From a checkpoint of a small transformer trained on Wikipedia: 102M tokens.
Each number is 128 + 24 x the weight over its row's rms, rounded and kept within 0 to 255. Layers, rows and columns count from 0. Numbers have three digits each. The size before them is the row's rms in percent of the matrix's.

# layer 10 MLP up, 512x128, rms 0.229, rows 79-133, columns 0-127
108:114118115132154161123132124156120147129108131117136145129108078099130085147095136078127106118125133135105121133141125169118095161136121153173115131112135138140159149112166098132138134111116097133128147153158143115111144159064132087114134127139081178126085099128111112110112120149116103116119109131117077135118106144097150135132170163126152220126157120157120130097137142139102179123162
118:135112139135177119098112107109147164138150120183129127107121146144140186142137155128158165148131127189103093153134147127130133117154110154166148123081168152157136103151115106138153113142104143088142135122161124095142117146143106149115090155100094156108130078120130151127158121129153107151137184122174110153109116133124109144168102167127130155153156130092097132114113135137121097162146
083:119120167193124079129133114176092139084099150154181121138119123120141193123159148096124120135125153105107079172148155103157104116086103107142119122118155146112089101108127105104151130130116144068128134110135157101095124146143132115094152143124100136143121135129106105106099144148128123130110140167138141122078126120132137114164131137112125147107188092142144142105144097116121113120121
115:109091140117161128156153145155153169138145135173141108176109130141161122105123100145136152128149151114167138077139093132150134132112118106139107111141082135105119142148146123129117168124129141140123114132126109124125173142138156174106102149078144131112140137142132082166123099138101121142131149093087078176176087126099168129091138175169119126162120108100118156157133131098143134144131
105:130132109086092124117114130151164135143107145134137093126097126166128124116088149106142142119116143112133124095097106136147112083132127135094145110157146114100083128107133127111141107111127142134106090098126119135133182170107160092107147088163123137066137150105135135110170073127178143137107143136109147140108118138135108117157119142137125104167117168107100124167144146138119190135064
116:150116102113140129111113108167128147102125126123106141145112105090119139094110170120110160114122145126146153149142141143167112083097178131144107108114117151124127165077156119164151097180138133083109129181146101103141123139112111107131130122100098153126143105105083128154124134094144130139104100142126166124164100099084154147162143106107111114164147059162115133124144152141119088135113
072:120138127129138107142133137152155159107096087067150115167139095140104163150109133169123131144138100121105164114158151136097104122160140075115112125102094190118126132127135113096131166116114098122123171119117169111179112149137114103123151152123156108083121143151139152104103099112139103173109106092137142151117117138132085134131144099090151137122157087120152144120120129125144169172125
080:139111153146114096121097119144094138126139127130170117134094138169105138160136145091115115096157106135148080112137120118132134104141079135139115116163151149140136128184122141150071134165113167119098097104093112148152166128189120145149109144151150140101142151111162109154137138097093090138153132153146089131130144112103116126156102146140127134129096123166158161159120108104166132125069
107:125167153093121147125124129158133144136118155147123125134126119145133114125097107126189116121148115133115088101132128109099121126160128147150157114161120123104091118174138108105149129115128169131115123116096112075077186141132139152118105122129107110120043098077105147144124135181114110126138175099096127140117109137115109152146098144106097113127104091133128158090097133085132127156104
093:121143135098155120081152085152127154100132168108119105149166061127102115168095119103132079120134131158119155143165109124129071105125142161179129142155086097120094133130131139122091101131112140171126155088149158100128119096111134144153118128164087129107119104114120116117139126108133169135115136127145135141117136110167121113145129132084132152131166171151090128136157139098134105100123
111:106125148119122108150164142121105147156110134143093162173166137112134137086171153156133111108145110138094149119118153146104153194135110139183116165156141106128132122161152175148139121161096091114113138121115136109142108144141129139136126107123115126118111096115117114173183107130154111117104106163143170149137126162099118133119088114130143157138131106100129077069132137179101119114117
088:098128138104160120106174105108134148113129118121114127122116106133107141101110133104128123111138108099153161103166101179140145110120133144190150104150128170131140115127156148143123115113127067103096151128139119155108161142109116133103132108134148050109113126134101149094127126120126126141163167171118048122140115138142130111115132108114080136117173114106103138122158098104147073143131
070:135136143113152130090159152118111131152160131101142070111137150112098127149106119086095168106148142172117123114131126145138098070125144083156134169173091100151135128097108141116127094117147133119154154077129128141121124141137182111124104141161097138140141143148117096115144118142092150147129090151155124118152127141113143124120151129143096100165082088127127110125190162092156113134126
113:127131087119085137113091139132118116153096112082151149154137134108098173136148146102136122123171117151139115085130090148141141093111109112128147135134120105115105139144186106145118114160126168120125133109123147131140139124099171130127103066112128074130119117141126104157115108119139113131133102154138074174158186146175125109124136130143122148163130166099117098165132153084124135172119
084:101121114102125118145152098095149121118066152097117128102128123118157179154109119115111151123132101129124153111168151108143097133161133110123123120115119122117091159108117138139181092147144117195086139119151100121163112178125178121127122140147110140116151139155096116140152116147122137172177111173112157097142132155113117121130105174136165149150129109158130088139130147118147114074134
085:156098132148111130140179142121135120099151100114116143137099116153126140105143134117152186122141130104106117113088106107108142105135129135124119173111112110139116166152134127127159153110197141167138111102142114149123168125111212140138115121133146098125106136138132131129135140127098161127153169143114145142157065128151143150142116150138127074117173180144121141087092137098160148112143
128:135098153124132100105118108137144115157172110143098106124139183117113103135120152124137118150076131126126082160139114170154093123159131135156141163150106124116157163112113107162182149129130157114129142152126136114139164081147117116147117145145130136126113146125088097109147116123113130139128158182110085164126149081175115093107136069155123130172105163147135141142120116147116173152135
091:122135104127107131110137105137099124123163130060123119107106120084152114088127136105114126128129143155097118139117170136133114104115112132147127146092154099141128105149125152114093110153087114133106128161100118124126134146125109098152133102105138147134154095133076148141128101173181112113154142084152140130184178119111148164182114163099149166184136132095122100125134138146115152122165
117:138125117103101136153102142122126115165144148137188119124140127100130125156106135105107141136144153151111126134092140071066132116106109108150106150096112163115104154138119123156151176142140093162138186114101172135123139116105143127140142108135145154139178111135126101141125146122100088132145107104140165096115099126171093130112088121179129172139134140158160092149106147105120093108118
112:117078176138120117135145117144151125137171102138137119124116152125156098113140127085113120108153129136145180159137112134123120122135126175111158117110121117133123133172172095116147167147125142127144136110106120133114181092127113176114103138070106159101136130144154121087110050139139100159078136164119091127128148119074130108134132112149126122159127109129165142151115115148156118165151
118:113108104129113138097124149138146126182123145096112129179144096107137151130140088147160136160143156144093099153128148120138133170082117072163093132122135130136118134073116149152127103139112147165162146169094161149149128133105151111117148163123126120130132115136150142082136142161095152121175125147124136104144111164159153134134131107113109140137109167112155080084179145118123131142093
089:104115135104142160135108143093141127149115114158183130097106104144141140132134159154120135111171111140112083137163152130106095109125106146132115139092116138132064098146116092120115132128126123102130140130094118156136117079120093140081129107144152078139079136096151112135123160147126155092125128129148171124173144075117115077156139145149150109173136143146157133106128129118102083158144
114:151129115159110149070128137139116151140133107104152124111125170146097101128125097185131124102152106157126120122135143103142147097160109106115183130153104090142137160138111153129109098129108151120103107167104118139169134109131144106142085130099158117122141148129114139148132098149123085103101105155140086108123146109150157142074116091133149079173125112130144131147157118154184091098146
088:140122135122088095153119111096137118136156083168145143084148114145104089117123136166107104118127105104132108097080145129159147166113142102116131133121096109130165142173148146100128144103101112164101115122129171117124146108143135136157126155104105100128147131149082155129155163120147119072111151111124163119125081138127108152160105153135127123175070098145177127105112153139142146153150
088:096131124101133125154138119094108117134112119111093141110109146119141112134109120111089125173111122117139177085185103133111124151130119120122130123115141127147110079126150145108174112081103103136124113118158165129112158095120131107149063173117082148159186081081102123128124132118149173103133149159112156134094108143128114130152137109110151124132101140132155148132091159128146164121164
113:098110090152116108157077114129144126122131106174151149110126165149096138081076170161162135118133173102095128160142157131111146089151135108122118118157166155172166130103119129149108133156131170130123145152136128114149132149146056123095140126134116135120070169143158152124122121120148121123146126136114116157120166118141133117135142115132105098114130134152139118090086112161129075126115
063:103141109092103162130114143142133102105118155109104105140095081129089137140157131147141156132120147155135142132155124143119152153128132130169144182158084163145168140112091132143120133115126121117121150155127116123124140082158157163080108113145118151132128092148093093127143141103099153130138161170075149095121125086119152146105097131116111104073142129132107112126105199158134145120098
104:099140123142149149188153123080111125131083121156134078079147140136137130150129148124102136113150145094105113139109123112153111112114168176162101120158121133158125099132083149153091162155111126145153132089164116116112114161095142130108137126102126155116133157134148124132135175139140127146109165143072094142152122127132108100124101096167127117132141160152080134105096108100126123120077
119:168141145168125107159113068121072147151107088137127159142106177126118133131059141127105141140136158117119138130109181150165148093163126173117113094134143125118139094135150116130152148148156127108131135161141138078174137125122103096131141149159120120119093083106127145194142142161134106130117135119145135116133098105075119143114152153125126143106143101149152141104118140131152123138133
102:136122092143124131132147147146144090152116099113128112150122121146145132137172121131126132136078101094100141074105140182110147157119126121117119147136148124179118101126157143141133114103147100126088134063089164052122119151119131145121164096114126150127174100097133126116113138104096137163128158119134100181126177135127094138112184145088116163129141142153133131138141124138125119118111
097:108096097122114149119135136150124161160105144137099080154086143147105153169115144136121130153122141142132125110098112136110116095126106089096134152108107113059108085100136108100134099144169127122101102100124114137133096086125115070123143123140119120107087103123070141131150100123107089087138181136110129114100135144127096174107087117150117114148119121123148127179148146124117156121123
111:126115091168147095166090133127127113135137154142129141173086084113117148101147073124152112116155106103125113106148096113087137138148109130184111154079163142125109152131155159129109091132110152139119148117113161125169113160140124112128164132109171096112118114144092136121137085103115104165138186081115167109104114116158124163107112108105148103129109133130133147119131120118166123118149
099:107128120121128067096151094060148130101113137114147149131157097139143139127151112135118117087081143121116131150140109130117110095122116112163111113139119086113170100143127086099073145158157130139144134179106146103123112090135142135112129149108137093121130164097112172108138150091075163150147138134113106121135146092141119117098100096103156108105135108099153126160144140139131103117174
109:103107140101156082198126136108122128113071157127157112146121098093139101119152131105129114115114190104107119136157126143155120157131139140168125166156135133131121157146138116165141099104125166102113148147143090149142125160114168132115126138122118110142160117087147103127161121126093126141150123125105092132144090128093122127137094165130166147146148122163112176073086095106136148121128
099:079146133152140148115153132106165120159090112132165166104129121123112147118092135158140133121098109130112121150111095127146114148103139120134106148131118108126101147190153125134113116141141110124130155119149172076115116111136109100082097104106149110137127151101144142119148154106137115094164166136156099146183163145151082106175150162095088141155087119157146135177122168124119118120116
067:129114140120149173146146102127137145139092174146107110164117100110106186153112130157135079121122161145099097143151093119155124133139143129114130138109142186145128114151113115093090149124123126126119074142160121152115117109110141104144165153167130117133108139115078123115134096099114113168147170134148174131101149152099128145109109121112157161154143100158148125134121140139157099176182
110:133127107095135131142145109120117138136134167148137102141158119157139148106128129115086202111177129168127147097103129091108081175134103149137126093132137104163067114126142111108094159159139111152121094125147092096136139151175110117118140109105096115129123144138157108143120136143130140122100147138107130097090144088108109162124056121112128161129149122149161112114127121110080139146113
099:074115140128109103146165127119155116055117113139154130144142138135133119126135097084118162140100103089100146137134095100136197093128074135154114099120146132118122113131123126086168145133131089114103131154120165113134133129103124137130120126081139124117147131155133102091125089106116111094129100104136105082146130140173114084141130116107157098095119105074094142107136133122153141128097
098:120148145139111143103089095088124110123129114164132151143113145095149120137072125126131143102108119127111158159067078084101155105108125098145102148182133143136141123135162122143126117177090158142113096124139174142124147111111132124172132138121171134140139137167145114136141108111116115149113147155144056129114128141138097146105132129109115123164112128099122093183171138150148156112148
100:096079099160167104133119113121110104112130129116115122107103085061155152118105086130135153143109129121126139106168108120103139159114099145162108124134164160132118130121145131120171101146105073097102084172094102166137125109104092118134122154107151122101135093160108133127118142117121102142138131129103131151137164085123101117127112155091150109144160137093120100177097143159146123149117
052:105122174157166137139159124109157143156142130132096110131141129124131110096141121111160112155124101147110127143181147120153127179110105117134182136169092142133126140154079091105137145128123138157130092122129143146119166121109085146137074114109171117114112089145142113093130089126121115163111117147125134162141097107141153116103169127103179113140107076119109143140136127183115087127141
095:123102167152120151121160121165080120143157096125114127131156172114085116106155107115110069157107145138128133127160136100120139121143119128163117161077144135110127078139118115155129175113111111079090114141136157125106168099135110118126113120152134148125122090113098104161147106122128134134137141130144127175099113164114154140154156122178131165129117110108107153157151086129108134193121
119:117075156080142124133117117085140194165108105148106138183109153114155116118104162120083155108101141146117106103137115143144146191121091123139133130112139139114155114144068141142146114123113111149113114160131125098126135109118148135155097095175102172142131097106128171118117121091162134125134120104169112161120149129117140151103113141123155137103156096119128104113129132099147146158093
118:108107088102150083107141100107120126183130165110132130151120124074131130169160080117152132113117138119140119172096111117116086088166111158129076133117143125143144110120121114146099106142113080124126193134097158108125132141169087156122148156082101139131116118110148139133133124134087125121152112147132110133135123119120120141134134102099151093171160119108164106087143119146136099136167
130:137106132134152116094148143145131129177107159109167101120144127119075113089144151077164125112129118131147142139090105126116134153165121148147128107117085142117140102132096092123177115105123095130111116157126170141117182152134149092089087116103130081133145145111158121184092160071157115117150135141121099116149163139140119119136095151106118165118109131137128151101104161127132154132130
112:114098114130111159128135137154134159146104117111123135154085099119123141146153115122148104133122107180127159086155102124135137136126108135125149158119133107112191146119157138105107070111118115092129085158142122104112124096130150116170172111112144153128154105151134070139154146106107136117168115176126114110110138125151122133114126133098139112185164107117115104178165171135167097160119
101:128140125120139140150131156097076178169107144094139071148133099102132139134160140130086138124175140179132140138132127130112140131119133146189153125119157199118113077137079121105141126116155112133152105129185137093096153132144115162084131134125109153124137133098109136110079096142136148098113117133121133128146138135130116144120104167072155132159096130114100116110121124137134124142118
098:193146139117138115126128113116175155136144132124139172125148131113118138124131097114104161130111097105167133099121108123114114102117104112131130200158142117109136141165135138149136100097137137119088104132123190122113146168092113141146090163162177115144141125135170163142113112078136137106087128124106105117157096128168084140131100126117163111156129167116154083142149128112143139111144
102:171149116140135120086117134140116133151091117142168114107172127121128110133130106165126098133111148153116147094118167141099154104129123106124112081156133113168109148116104147122114130153117127126145084141099146119132158121189122120136134081089143145145154137130136099208140135088174105122126114111167096096113124140126102141122095146117099118160121097125158144136105115120118082064120
106:148092108134113135171116112161085110174161134150141112082147140103103166136123110125136139169155108118103129161107097120152141098100111123109098113116102128117095170136095126121131168158124126152136116102093126118146148124171133108137124084143094098179143159143132121132172126088176153117118134102120100128134150154165105067153126111104103131132123106167104148147099116120142128086117
112:063136149153102134140115128168157144129098154106126142090153112110146115117139066145126111102120116120140135150123151145165135078144100136181148153150149154122123098138092156143158119140136103140128148107109171120141122115123118154138164107137163102147110134110122106174136129089084102098142130087129159112131141122162135169124093103156144158100177144125125141165102127161098109142097
131:110148124122151113107112133171114119076079149117102152159132081129102109144117112148145153127126114101153125183147142148130134141164086124139096121078149184120098165103118142147112107101103139120126117146118155127122134142104170118096122106114109134107128130111150133191147179095139102123144116153130100114115155133169095087155107104087147138081158128107150117118150124158103147111125
062:130171131146153140095123123136123089113146123141097146119114096130146148115096149101127160110135147146149126114122152164117135140100087111093146131155156100123115143128091182147152144150131107153147138115112116109155102159147098117100062151133100147166134101181152110102088168126140139136135145154122128156144151133106105102089189127070097086131138137102162112149142119097117126149142
098:102137115118143130108171143108171170100139094096124117148118149129138128111162114123100126136135085130120144101117155090176092127143151110078139149135123126111120090098110104154144135115119111123115137159100192103115156122105122142109149121119131098168118122138147122104091162133098114120122146122132102133161151120159139130129120124127117137157143169116187199151130161205147117106143
081:094082105091116141138149107144137153126140097114146126141059099151127143115085195128102141117142106131151112190117131122120116123158141163143138094099118119105131136141099141139139155136151167101138120093117118110114153098116099109095133139132133081154119154094131136122116117127135130143147153117109179146148142059085119142148162106164132139078165134136171128146147136128100132123131
# layer 10 MLP down (transposed), 512x128, rms 0.0572, rows 79-132, columns 0-127
105:181124114112128149136113103104191090161173148114134113134115131196119174144121153126187155167159123132134130123121142128152144137154137112106129137123115120139109138148149107134155134105133127128115135144099112148130088128146115156168152136116186118120130138082115114138112158114163157120120122139127180098139159087132146115131142124096142123150110155144149115114084069087100115088107
117:087168137152114134108125122111157132090130139138145126145121115147156097177118119130151091162081100112154147157129092078146146093174110137077166124127152138158150120116114145123131096111125121152125149127106169120112102145093125126081131098092099116150112144099143115143132097121136100085173143139163139115091122166156188108132101132146115117116142161096134138151139138126118142147174
085:114085139114150128095149128111115137089127130102090129157152179140135118102111088141112111076146089107130147124112078143132151177140156083128128125172152121120170152088113142123141117140081164152168112127139138122144173097090110117130087127124070139181125132176127123136116118146124141157101123128115089116123119119113111148123123108117118106125147141161145129146141143127108153126192
120:146120164141139095142115132103134128096129131135105134116118121120154152147166126113078164115156155125118141108119117180135147192091152136102088091094067083123114140131079115146117156058129116108118119120111130123123133119133128177096102168104163150109125134118133108138139126143141164158135143116107119112121094101063118151086130177115146128117160129154138143125132134100125134143144
110:093104162153148128156107143095138140120067097128105152138138165106130162116187153140114111121129113152093120120140150129129128109111143118144111174142179118141136170105157124135140154177081119112161137103143154100114121109093122146138147181171120161111113091113102152167129141103134116129152153140151169116095098094128085142130104127140101155102139143132128132101137104107107096144158
107:116152130134135105121166141105147089137135122125152095113140166195140133143153107119103128103186111098153096125142124067144138120147121154121147151127095103127152091155086134084133080087161135140124145131108130138090157110137130149128150119092132131107145125167158126108150167138120155108165141110131137124095146111138096121074149147153151075113130143100134179154113122123133143108103
071:141126113118134126147125108158104086120102095139119111107111169145104120096168117146132096082108104117156126139082080120117176125119119124105122083189107127137099127108128131132131138124114157126113179108154111137152090125118103092134105131162176135146140127086170130105095114133159170147136096144153107151122107186092136125094116113162155145130104157122132122158108163136108111124096
083:154113128188107154088126189129144090082134188106138110147181120147168160182110148122128114134144068170127145117123125141102098120120123146136138114160109107133134120163098109112135079112136146129118142083141134167111080140154130170153099116147123133100162130138111128135136124144094159108113105095148105116130163145139156143148152099151122118118104125132163139135117113103143115123129
109:099100121131122178141087116098128177147147168148121145129152122178122163138115138111120113129159106126116139088144124130104159154111105147118137086103104077095126174097121117091129123134137116130144119122091103081150141145146160128095155099112180124148150136137148140182110114082149100137136078154122110113119158142115143108150103126117122070104137111147113156130175107124115124155135
085:145117097158149107118057120174140136128134125141122146145138076152164108121148071129131139116147102132138119207129094112150162126130118132141099105098103111133133123130133108105099092109111154115144102131159081083135106126135107150106119121150147172143107110158119109154109144113145118134110149141108116117100136119104127160171091150114127121115101134058132185160108120123129112147131
124:166166120113112119106117121118100156139134130170098142104133128091117136121132206124139173187118143118123121155185079155159100157130141111106168168138128146108141138121154091101111111142118124071138156140150154142132097097129117148126151163154121129150111139122144146137149111134135127143121160102125154144125160155146150136125119150146100129099165104125130093062141103131126085138106
083:131113137119139130137090126095163110132103172154100136128149095116157069157112127162102146130157156132095140128136169091116133171139152130101148154113140118130121123158139133139097114123144100077125074113136112127114106101140169108096115124109149166148098165095150185094101142154169140115084133122142118141123155111137133137142090159118155173141090125117165110119126097159143154143115
064:088122151112145134179131129114130153153130121097143165145102150148149134179150140147155090161127129113136111078138102130171160116096168173120127128110126162091085129114158149103118127139114127116136095150145113167150177130127106054143159095098129116105112134101116125084125130116132100114141117113094168106148134147147122129144128106091129104112175139116128131137091156146116175115135
112:105159117148158134148135137150128112127121094111161170139125109125120143152130159132091116145123126138116126146138115170149114111133116139168162156156160096152179133159147161097149113191096118104109109129097152113139101148156121121126149162107114139112152097095117168098113106082142105130126133112112128099126077091103092135149201135102122131115158140137154112122107140182158100116142
081:121116108151126155129144150087118130104100144171108125121167115120162145103173128149124141135092142113116116157155109132137116139117086158156121174087099091148157140123151135141106134081145132116108158097154123151137162097105186114166116123173122123096075083121100143132122148122123135117101155113126121105140081152102120148127136094178139130104104091134118084122144104154131129140083
087:096111143117131116125096117088151153113083166158105148117148130122126153153148119113122105108123162102142080130145112106147124098127162110096134126173112103118133137080168147159153151105125133153168149126091133153142142139107133095118155119116123134122090194138144137161134160067127128092139160106130102130128143123117141155085105106137149128132060115107124081137164105130149169132119
131:154129105139129108167153123134124091095099103133173123137109152095137184117149119096138133102139087137131163144138151128157167117158130123124098132089088111153144145118113151138160132103113135080131142132156062148081175124134133132069120107133109149138109104198119118136115130152148163120109129136127119098158153126146144139146132096119185106139140121171120128133098152109102132104130
092:130137126159134130127104131132092110107092199124100131119100153158101098134103135154174102133146140146152118125139057136133102066149122142125107186177125127101125106105121123139156138138160092131127096104101138128163145129110131142154097079138140102162089087099139099132147113128089128139136133160101120141111127122105141119105127122144118133079116131143130162116157144094110161163112
121:148139126108117120139129164166155149127136176147120190128128153088145141149126126101165139143149139157126156136139125112132089168161159130141101151105117147158147163135113152184095127101144108129131084093123132107140151107120154129094115177160135134116180144138112149148135131146109109148150088116115171131134097143135095152141064161129167120133103144083149118113102116131147129168149
116:133118118067080106119103137135145094101129129125077107135106136088172116171154125129142092138135141113141120124118123139111157115092155132126123155183179164112138133135144085145084123119123126086107140138137118182128128103133132130120139108143110150106124126129122135100151134127127081161122125133168111148144099154145119171177097088135136102119145172095104125187103112115139094128150
120:146095161105127087099152121111136112187132167108147161087130102069113151140086138139105096101126170118137122149157099128109170174163134121092112110120110115116078128146122158136113132134127128059130128131159102127116125149160117117123116138136157116136102112186186113079123118125114135126097104127150141128111136108143105115155109073147140113116124117138130114155118140131159100143121
090:133133126127081175117153157161115125090119146151134167125107150156096123137151112165091086100145104114144115115136128106112152156166141137116115117164117160125143120103127121115151138106121098152171108158136127165116128116131144123147164126065161119085137146123121134134087125128160116111157121169133180089115095145120138125106157097101122092143154094099128105089101122126167149104180
113:128146123114170156126118157104104156106133161131109103104125165130131130111111154143120145131106093149134136130130182130108128118094165145109069125122154120131132133140130149109153121160096127140126158175109089156108136129126089084099096145116137111135107130117126109169151159077136106112106123193147116097099094155137133121162106167105147113111107132170147132129096076138140107163177
086:130071136142151147113098147120136172099149121153166139120177147155112109104097049123137129100100113122116106149088115107171096126134134144141135145097110112115138158171109155160143135171109132150142145144145071121116153117148124131148122136092104122112161101134076154152143156123114172132105128120123126153121126108172090133170145135128092108114112114157130127099129115133122159171123
087:133120130143102080094127132115116171128135121160137088104190102122143104096126135156146121117143107145143105152086126120099077066138120132146092122137168122110098160128128125170119159183192153149125148159136110127133168112145135165146141131106132094129137143139152149126145074143102101143110085122135121131159143111147126161098123121170123132114123096161140150099146154112132116106113
106:146118111125169118148151131129155156118123106164110139183153114143121105120119113135151107165076083069190138139126105151135126119134146090150132134136136170178114175141122114144135130130138143104107099151154097122148194100105107151146127147093106118165124120078129101126123126151128101124147111139119124151124119122126065117128160131127116143184109118092127109141128168140142161129109
060:156084142163163143120095108096124135109126118140155138090107128166163146118159114116134085163118118157123103109118148098177116048108150106124101105128129112131121137153116130155115167142118132137135130175129114114123109132129109096135146138109146133113118108123131108135121137168133127181125089067125067144135129185133132136131136117134141185179119123138155128148110088165112112121127
107:171163130146130145111112142177098123113140145142112102151108137101141126119123086156076100134121132101128149113117114155090122188092138101136116162162134068147105130122145103150149120104180113125132132133112120129157149087151147120154125146122168105132103095113162150095096133073117120105131126087124125138098142150135119141108156120117150135139182142072135115159120167113125099140159
118:138209130154141114106120158138115130128138091110181103116123149122167178157088100108150145140105149093126146167130149124129167091142131116120160135106148140078153085149133130116107127130118171137130124125130122072145101118142127118121128148146181123119126135123130134176111133163133106139100091121102115127154130097130121085108131085131134150122118131135117162088117172150182153111122
101:155185107148115154102143166118101105144135161129150145146123125165164152152148118103143110144127103104158101085089142127108077110129190131099129144159136128161153142111133140128101117166110116161089095122121119145112071138134118136111152131097137154152138149146100121122080136106129110192132133137117100121090120104082164124134135103164155157139151122113110130116101115105136131133082
099:147151141147128191081103107138131156123130177156105128157137153120082159124152125169138152120108129104107135112170173118094140140141100113141094188132180137133116112117117126110095140147143145101084146157134115104157114118117099139139158135127105174126132157094156155160068123102109103137131138123103157145151122141146103148143139135120108179129108152097138125130120102133154087152139
116:099156111133084113202128117126163117120133148151157128116127146139121126084154111095152119099120131144186157121150093163132165109134154152131138128117097141110119160146097131103167147132149150143132114106137089141166119101099135154155108158141123094092100119121132078132063087125154093135117100140138127099093143147108123149141109110138097138117131141148082125106110142155147095093114
103:174103110105129128142143149122104190148127156159157132111114141172132124111150157116108111127128182133156155121097105124144139120164099119119114125131078094129131121154135086107114092093174118117156121142169165113131067122168139134117084077110131138147153131086147090109151149110129118130120122129108119140114126138114144140128142136155130132142125130085121133167180137135173079095146
121:184185089142103178110146112138121085096177136113083122100148133120120148112094161161117149123102113125145125128082124110147145138097141128086098096116134059122080139126096105131092134103139138141131126090129122119116097130100110111124147153148177158123123151112121164120096141111175141117098142135139142133132110127138112159124092105111141116099112108099134085139139160160123123134137
097:149160138129112183173143166140136121129148127108167111120130121112083125108131129126149161106116108155142105146134114181134126138139127143109090111096134162105110142136155118150119100098132089133124113141151114143117085153146105111101129105122114125152116148143130159089133105128104085128086112157157086119155137109128070147170156129108126173075084146090140129153100129116141189148142
071:155120071149123228137121129110121124153127154141140131174152136140113147104146118090170131139156119103119154121133128126138153106159121108118143088101159123106116086123141122103147140163141149112145147134116100128137065123101117141105121075127143158140133116113127148133070084134129149107132116092112083139130132148165155149133142137110145144091120151102115181148128119129117143120173
100:133156143115110096125142133102108104109116100114109160115136088138181122102103084101146111146095113130135168162142179098180102134109113140150133183119133145158127101112135133136150134124114153150117099101130102133113165116108153174122096146145134161083125127131125136131118157096156140115139094088090103127099126147103167130143117074127177077164148143144144152142150126100138105108130
108:160169096122113124119127125105154128118115146123156161148113118104088140142138138102138135090120125144082126113138149140139128082132089126108118095087148142112110136126119119134153177139100126138097148138111149164118097056133059102137149109149143112135154137169099128114133099171147114106090091107115101118117073157083142137159145144166127106154128110162165152111100147125149113129128
095:116148126108137125130140098111164125148116107176139148132121078125138083137123182132125138182101092162093161161128105092142123127156131104087131161137089170148105148143116145125156142120110162093140134134127122150104135089156166182132161120084130126131124129112087157140107119145125130168131147120130064138124134143128148156151170129078124121104115130131120166142136173121145138162129
103:116144126139103153140157141108139143143130174098162129119118126088098103125135173101142094122137088174109089123089140122124127135144135144123124162179089100121127129144110121076119125140167111081141129110150153124086177107162123117123139107141146080130142076157157109079145135143094129120156123121119106131141105161150132161107126146142128147138120164129138131109120132076191144109101
049:115115083113099142097114165177090099088113119134144118163153106129117116151166120105092137112117134145138116131079097134108101102094142136125077148091117106161114132125158136132065109124149116081126121143132088123126131134145130137115116111143108139100150177159128124156108156163111157119149165102110102134135127135127105132172102137152118121083139162121126101134131100063133154165107
094:141141128137088143134120127107139121134097146108125123142113084161109094142121182107143134155100162116122152142149121121131117048098127079163147085130121135119121133112105134089134113131171121123137181122127146097108191137091177144115125116089119125132124153110128146137098156145111138135149090119120136133151113106175158109161138129168134119109108150159148127074124124106126160081147
112:103142131131104141089121122092177101107129175101134151108151121079133120094114095144117151139100140158142143114082136114139115115138146180093179117136145088171125161133113134156155136155094134125121136079127132140160102119128123176101143107178085165134117145115165113134163102138107158144162123135166141104136119127150126139156116145143111077106152108117116104116096133113144120091105
121:126121141127128117114111105138136134095149080122117145071120172144099114099150169107136147145096093126179119115133149165113141106089165115112132116164140103126143141152140135114106111126131142097160053095129165139132147175126155135118134149126189117096170136132109115141143164133156119108132105098099136095114105164133144104135075153129151143105131125141147144074103127151137132103153
140:129135149127161200116153146096162129133131170122140123115131125128134112142132148115161151136136139071126100130121157110141112113119114177103126113104112152138143124115103114087112168097141121128129110103114055125128128135090125121105152051128090141123129093105133142132120088145153124153122108151106089110100084152100111090175170151128124139130125127118098163098155113154119136102100
113:129116128151136127104123136117089147133162117124139106147136106127167185095132162095124126147097098112112150098131129146098140150138143126121143148146115106127142150127117101066160121095098134049164155171135121137128137153130132100119184132125146163123138119141180133122099147137106153176130078105135102102091143117116130131122114152098169156145121119115106121174118187130109155125136
099:112126144135162186121138108148119116124149144155147161112135135147104099135123111154106105133179105138102141102124145138113130122175153128093139195104115089100140156131110123125125163063148147127132132122109120101132171094135132119106137113140101094141129090141129121154090138086155101131157129166111103136112138183162180101144154123150145104127139092125128142130094158091110172137111
095:106105106146113134100151154105164138139137089139111128079140110089172143127137127160123089145077097126082108107164151114131104135148164136086103101150103165123153144141149129136134163109134136118117160114112145147157145110133135087126092161157140136126181166164119161148139177137091117133157121141120109159132135114104102127123169119132148076111104142144128097167136153095119164138149
105:159108101148152181107131146124128153093098191116118115117149137091163136115100144133091167164119113133150108097130157132120116111124133072125122106113109109129161145105089164138155108112131164150142118139081101130136178084185162123135130148125149150121142151115112142179090134117129144167117122128144141108152119139139118112162114126128141093146108109151163093163114125096151153135165
102:125129160136160182084163141142179119122111117135125117163121094101124114109114122086101125096139131103169170125155120156124127128131114149138151123090169085101159122124122158146134137085142089132117163098100114121110132139143111112098144143092085170152110112111116102149094136141127106131146133157103109099142102111152132177166137115195144133131150140126154104102145136144077137128156
113:102147136146093091146126116171125150138144119125160126138112122132119132133125116106137138095112152143133097099124166128142145102161133161125178167133164153093084140106110135156126128119100115124147163098119129147147117119163120165186132156144142130140100136111102149123137149132168125172107115121112165118120125122149082160080096074076129126131164143154077159172092154123119135100115
142:124139114143146145094116138137115109099131163117131140092140157104107084171155156172124133116125088083133084162122137157130138097122128115127102102101155128070111099160089119132156127115114137093105138105135126125120092122118142116086104065104136166090130130123174119130148152124105147126118131152148106115113182093177094128186139149146169133137127143113152139144118146152110146129112
058:119110109134117104136087135132128163119115175082121107133112160117120084166101127181128084168133121105096123156149108108149121112167131107115122145091131139110126159132178108070092133151156108132141129132141117128098143115110159145160190121120160115160133114107106086128126105164157121102121095152135158137115128135140174133153094108141133127115174126163126170116152099136106150143147
099:146101119124097134135118129145124170103156126119089133120150134141110155087135170082114145132124084147131090121152115116141128176125132124089103128121160150116108166136139119104140118148128118098126137178204126124109091166148139137171152137146105139149094116105100104119141177141098129173167137083099148123140129138117120144151158159103155118123160139144188165120112155127136128107104